{"num_key_value_heads": 2, "head_dim": 64, "intermediate_size": 512, "parallel_block": false, "max_steps": 10920}
Each number is 128 + 24 x the weight over its row's rms, rounded and kept within 0 to 255. Layers, rows and columns count from 0. The size above them is the row's rms in percent of the matrix's.

# layer 4 MLP down, 128x512, rms 0.0876, rows 0-48, columns 320-383
size [106 103 100 101  96  86 101  98 103 101  91 105 100  91 105  97 116 106  97  99  96 102  96 103 100  93 106 102  94  98 102 101 101 107 102  97  97  96  99 107 104  99 102  99 108  99 100 103 100]
[[144 127 119 117  68 134 139 128 145 108 138 109 129 122 152  84 148 134 108 140  99 119 148 179 125 165  95 143 174 120 132 110 113 134 111 140 184 123 130 149 131 178 129 146 134 121 127 118 111 144 121 137 152  88 112 108 123 122 108 109 126  91 105 118]
 [122 144  92 183  77 126 180 140 138 124 117 138 126 123 118 135 101 118 119  94 108  90 180  73 149 113 104 125 137 133 120 129  95 133 141 163  57 106  90 126 115 161 104 134  91 135 106 127 132 161 168 122  83  89 155 115 178  94 112 118 100 159 170 134]
 [118 158 133 118 109 159 129 116 165 129 110 123 158 120 159 137 205 135 125 144 134 105 166 174 170  80 128 147 111 125 170 140 138 156 109 135 118 121 136 166 125 116 190 129 124 113 114 182 128 118  99 149 172 116 176 166 136 123 106 142 144 124 125 112]
 [133 124 140 129 153 122 140  97 117 142 145 100  89 115 132 139  79 126 135  97 134  92  90 126 128  79 108 115 152 112 123 115 117 145  66 124 131 137 111 114 127 111  94 126 137 128 122 115 138 151 130 135  90 106 145 124 140 110 126 139 114 106 137 157]
 [124  96  81  96  92 132 173 123 118 130 118 113 126 163 129 143 195 119 119 150 107 125 121  75 132 130 135 144 128 161 162 146 179 111 132 108 123 137 139 153 171 160 119 140 123 128  47 111 102 132 126 139 111 154  81 142  78 140  86 145 139 145 130 111]
 [122 134  74 107  62 130 121 142 103 170 131 133 134  90 142  89  89 144  68 130 119 129 122 160 151 139 101 130  88 101 126 111 126 137 150 111 121  76 146 145  84 143 120 180 107 134 105 133  79 145  76 152 116 138 133  89 150 171 101 147 138 130 127 162]
 [129 141 116 120  84  98 155 160 146 131 145  81 157 172 146 144  70 123 139 174 136 104 144 149 114 114 122 130 110 143 118 113 121  81 152 152 131 152 146 138 119 149 137 195 138 143 144 133 150 132 112 143 157  67 120 118  72  98 190 111 128 121 112  87]
 [128 107 151 121 190 117 117 143 115  85 113 107 149 107 113 152  87 127 133 128 122 125 129  99 137 145 116 201 169 129 123 160 129 143 142 109 165 169 136 161 136 124 139  94 142 123 138 137 127 138  74 125 185 125 131 145  55 133 117 130 148 114  99 125]
 [133 138 131  90 121 173 120  99 106 173 166 131 143  91 120 164  92 142 118 145 135  96 147 134 128 148 135 125 149  96 117  94 120 124 137 130 153 120 120 114 123 131 124 119 151 185 157 135 116 121 116 126 152 107 103 162 137 132 117 118 117 131 115 147]
 [133  94 109 122 184 155 109 107 114 103 141  77 125 109 174 104 123  99  59 150 136 182  97 146 161 100 130 139 141 128  82 116 151 165  97 115 188 110  83 111 148  69  93 161  93 136  81  99 100 117 114 126 158 104  80 140  78 150 124 140 125 141 121  92]
 [134 112 139 140 133 127 179 153 126 128 131 146 137  87 110 169 139 124 173 162 165 176 125 129 144 152 142 134  68 122 110 124 125 114 188 123 141 128 133 131 143 187 138 150 133 125 150 138  82 110 152 135 148 137  95  91 132 133 125 134 126 165 136 130]
 [133  87 169 137 147  76 122 152  87 115 127 157 148 114 144 150 108 125 140 161 128 145 137 141  68 102 124  93 150 123 140 134 120 111 118 108 138 173 134 110 126 132 154 127 126 115 166 139  94 112 135 161 116 145 116  93 108 135 129 141 155 161  84 137]
 [120 161 137 137 176 145 141  99 120 110 137 109  95 142 134 122 164 122 129 154 138 152 106  97 146 157 123 135 116 125 128 119 144 162 131  72  95 171 111 146 139 160 124  83 121 132 161 138 123 167 156 114 129 119 132 113 120  96 119 138 161 164 132 189]
 [126 139 161 152 134 140 118 151  96 141 145 115 135 123 168 144 118 129 137 137 163 144 148 141  87 151  83 176 126 131 134 148 133 121 152 148 139 129 132 112 146 157 167 151 118 104  64 137 118 152 135 145 149 146 130 143 116 168 123 148 118 125 109  45]
 [134 144 146 130 148 146  89 113 126 128 133 171 154 106 150 135 149  60 158 115  96 119 121 118 176 150 103 126 125 108 142 159  98 123 113 153  99  70  95 155 121 144 124 133 118 134 101 106 110 142  95 128 110 128 113 147 102 164 140  80 113 115  98 154]
 [121 128 158 141 206 145 160 128 154 113  90 132 155 148 123  91 179 123 149 133 177 124  94 129 134  93  99  89 146 146 129  67 127  97  91 160  97 103 129 142 121 134  78 118 114 107 154 126 119 108  66 157 122 120 102 160 121 137 114 140 127 136 114 174]
 [127 156 158 184 108 135 102 124 110 140 121 139 166 116 139 145  92 138 115 131 140 120 109 139 160 153  96 129  98 144  89 169 150 139 135 159 130 139 121 152 146 153 138 160 152 124 163 149 153 142 103 112 182 123 100 154 125  96 136 163 134 137 110 133]
 [137 116 137 124 103 154 125 125  92 121 148 102  85 115 138  91 127 151 120 154 180  98 120 131 140 116 133 133 141 153 122 162 106 136 117 114 108 104 146  76 143 108 137 125 178 144 118 157 107 164 145 159  96 122 131 124 139 165 122 131 129 130 112 111]
 [125 172 106 130 112 105 150 151 104 157 119 126 174 137 119 147  82 145 134 171 135 186 140 110 115 163 150 127 126 124 152 126 144 128  88 157 146 140 125 115 101 118 144 140 124 127 123 130 127 121  84  82  86 130 145 116 140 126 111 149 112 134  92 117]
 [137 116 110 127 164  89 128 134 131  87 114 144 132  99 128 145 115 135 184 109 150 180 138 141 103 114 132 104 117 120 158 129  95 114 176 131 100 114 103 112 149 103 134 131 117 129 112 135 121 126 143  99 126 107 111 110 136 108 120 157 145 128 155 154]
 [131 111 169 133  97 167 133 130 126  92 136 142 116 132 129 107 141 137 123 128 148 140 119 132 153 171 141 163 153 111 180 141 132 143 122 165 178 116 141 123 119 134 124 103 122 141 133 132 147 145 166 124 143 169 102 161 108 130 139 134 157 181 153 189]
 [134 162 151 121 152 117 115 126 130 147  87 118 132 130 117  95 145 110  88 119 111 152 169 106 110 133 123  79 114 114  96 104 126 133 101  99 125 121 115 135 135 123 135 119 132 149 135 115  95 120 123 176 162 134  95 117 172 157 140 138 125  85 158 176]
 [138 113 122 128 165 113 110  99 127 103 165 112 124 145 123 102 108 106 148 125 158 162 143 117 116 138 137 173 118 129 139 107 113  93 115 153 100 142 119 117 142  86 125 112 104  94 141 120 112  96 148 137 106 121 100 127 110 129 121 154  97 157 123  85]
 [119  86 110 129 115 105 126  80 129 115 128 140 154 120 119 120 131 114 131 117 121 164 115 131 117 119 146 112 140 158  85 140 130 201 101 145 155 140 102 131 104 134 121 102 104 115 107 127 139 102  64 107 104 116 138 129 168 153 166 157 134 119 116 116]
 [132 150 151 112 126 141 149 134 131  86  99 111 114 140 146 127 135 118 118  63 132 107 117 104 137 117 165 133 115 101  87 123 134 151 120 124 113  97  91 151 126 139 116 112  92 163 162  84 162 101 151 121 109 132 110 122 108 114 144 179 122  95 154  83]
 [126 124 117 120 119 150 141 116 149 135 157 105 149 132 154 122 132 154 153 173 169 130 135 121 178  82 131 138 171 144 148 120 152 134  79 119 132 125 154 126 114  90 117 133 144 122 102 144 109 123 140 144 145 133 104 113 129 138 108 145 135 171  83 156]
 [141 117 109 132 144 125  98 148  76 126 145 129 113 136 131 143 174 135 143 149 108 109  98 127 129 146 125  99 145 150 182 134 131 121 109 111 177 134 128 120 117 215 162  87 141 128 157 115 157 122 177 101 112 109 119  98 115 124 155 134 166 102 104  99]
 [110 171 161 116 163 111 125 106 178 114 107 123 185  87 130 207 121 147 102 139 101 120 169 146 116 149 118 113 130 144 186 120 126 108 159  96 134  96 166 127 121 109 118 120 116 169 159 143 124 124 141  92 150 122 134 127 108 132 120 105 141  80 116 136]
 [120 170 117 125 135 132  97 109 132 168 132 168 147 130 150 117 177 121 100  98  91 132 129 142 142  82 121 124  96 132 153 156 108 123 118 146 163 141 115  87 131 135 122 130 134 150  95 134 128 113  91 120 138 137 128 110 121 111 117 127 117 116 129 100]
 [121 105  87 127  77 142 139 151 131 129 158 117 136 122  74 104 174 149 139 120 114 110 113 117 157 137 135 121  50 139 159 122 183  96 138 118 100 125 125  87 137 154 143 144 135 130 121 119 123  86 155 162 109 154  84 128 125 100 134 127 129 113 122  75]
 [134 166 140 139 110 143 103 126 137 134 120  85 133 131 168 109  90 137 121 109 148 131 157 101 152 115 126 139 121 157 107 107 115 135 153 101 142 123 122 140 147 131 142 124 102 108 106 156 121 157 167 133 127 135 151 142 120 144 152 120 111 182 129 145]
 [123  97 135 135 138 146 124 130 154  69 116 140 108 121 125 159 105 150 100 114  99 131 119 110 162 144 120 148 144 113 148 117 114 112 188 130 136 139  99 126 137 136 147 142 110 136 130 105  93 147  93 134 134 162 120 115  98 136 154 110 168  82 124 156]
 [130 120  90 123 150 129 118 148 158 144 100 141 152 123 167 103 138 153 143 173 138 126 146 115 132 125 116 130 155 122 144 154 164 140 134 178 108 106 143 153 140 146 138  96 110 147 115 179 144 111 151 101 140 167 112 153  95  97 115 127 148 158  96 120]
 [123 134 100 177  58 159 134 153 113 106 138 166 107 113 107 175 138 177 148 133 121 115 136  94 188 143 138 145 109 114 158 121 111 131 132 178 151 117 144 147  97 157 108 123 125 137 155 115 168 107 127 132 116 113 109 131 158 135 110 158 106 133 123 103]
 [122 131 129 129  99 116 126 136 125 114 185 121 136 161 145 118 130 138 140 133 138 113 115  98 130 158 138  84  85 151 150 152 124 124 115 114 123 169 166 135 117 116 141 103  99 152 144 135 141 159 142 122 113 133 135 116  76 162 146 109 113  88 144 102]
 [122 157 144 161 136 168 129 115 143 131  84  87 147 180 142 111 127 114 157 150 131 116  81  90 147 127 144 139 197 112 101 144 134 135  68 149 106 164 143 134 155 125 134 111 159 112 137 135 102 105 132  73 125 168 148 131 151 151 139 101 110 123 155 173]
 [126 122 154  96 149 116  85 133 128 152 136 120 158 144 116 151 158 120 138 119 163 144 134 143 122 172 138 117  94 118  91 128  92 134 131  89 107 129 104 120 146 134 122 110 140 109 111 109 129 134 100 101  96 127 160 152 158 128 136 121  85 151 141 147]
 [130 115 134 109 137 106 128 152 167 131  79 172 127 127 100 131  84 136 133 122 136 164 110  95 153  92 119 130 139 144 143 137 146 131 149 124 127 136 125 137 125 101 116 149  79 129  86 157 123 135 148 183  81 111 112 134 165 145  72 116 112  83 147 182]
 [125 145 146  93 143 118 154 111 142 118 173 111  89 146 123 141 153 115 169 140 136 178 154 145 135  89 164 164  76 135 160 139 143 171 104  95 203 152 118 137 150  93  98 154 133 124 177  98 111 148 136  52 139 127 160 126 127 138  99 159 127 152 129 164]
 [136 140 114 131 100 146 130 120 109 152 126 168 145 156 132 121 132 127  93 138  88 117 118 157 163 105 131 157 161 118 142 116 104 131 142 145 151 147 138 131 135  87 115 159 118 104 103 122 136 151 103 108 103  75 183 118  96 159 121 114 130 113 140 160]
 [128 168 175 147 132 118 132 121  91 117 123 142 114 136 121 126 120 180 118  92 109 117 108 141  93  77 132 141 102 164 130 124 123 133 136 152 104 131 113 125 126 193 151 160 146 137 101 161 125 142 127 140 113 125 137 138 124 138  77 144  99 141 138 169]
 [113 133 130 119 162 122 127 110 121  92 124 148 139 132 157 142 127 165 123 160 131 119 187 169 112 101 123 132  81 113 149  98 135 128 124 126 130 132 157 123 135 116 146 120 101 112  99 138 143 119 142 114 127 106 143 131 121 135  88 162 132 170  97  71]
 [132 148 107 106 163 143  60 100 100 127 125 148 113 152  94 132 105 110 125  96 140 140  94 158 141 144 158 135 139 136 126  96 130 123 169  98 176 133  87 133  79 110 100 173 139 106 123 133 102 138 144  94 172 132 120 130  94 176 144 142 123 112 122 132]
 [129 151  99 122  93 110 140 108 122 144 122 131  81 109  90 174 119 113 122 136 129 136 143 118 137 104 117 128 149 129 108 129 140  96 139 105 113  87 101 125 155 129 104 161 119 122 160 109 123 110 143  97  93 157 133 129 170 127 113 111 136 158 125 136]
 [141 125 152 159 116 121 116  72 164 165  95 129 129 150 142 102  75  94 126 144 136  62  91 142 159 144 106 129 121 124 115  92 121 111 145  94 145 126 132  74 135 141 164 116 105  87 155 107  74 148 164 116  89 156 171  84 150 144 130  79 162 110 116 151]
 [118 116 107 147 145 137 101 130  94 112 108 158 141 118  92 135 116 155 127 135 127  89 118 105 109 137 129 139  94 168 103 146 128 157 133 120 111 123 146 143 117 135 110 127 152 127 126 156 124 150 125 120 122 180 160 114 164 119 135  83 156 140 130 165]
 [129 116  80 118 144 128  93 137 138  91 136 105 114 124 119 127 125 123 147 118 133 124  96 171 122 136 169 106 152 128 160 136 138 161 131 114 131 154 142 128 127 141  84 139 133 146 107 112 115 117 142 126 133  99 126 138 131 149 147 128 112 139 118 105]
 [124 154 125 131 150 118 132 135 141 115 162 128 122 140 128 136 150 134 130 105 134 125 149 130 124 124 145 140 137 124 154 129 140 139 155  89  82 117 101 130 159 140 130 110 110 119 123 116 144 122 182 173 121 141 162 125 139 147 112  97 149 109 106 111]
 [134 115 103 113 111 141 186 130 164 119 102 109 106 154 125  88 110 125 122 107 117 122 129 119 136 137 142  97 116 130 103 120 108 126 156 142 101 118 121 107 143 116 129 130 108  96 126 105 131 113 107 134 122 111 118 112 111 134 125  88 122 116 131  89]]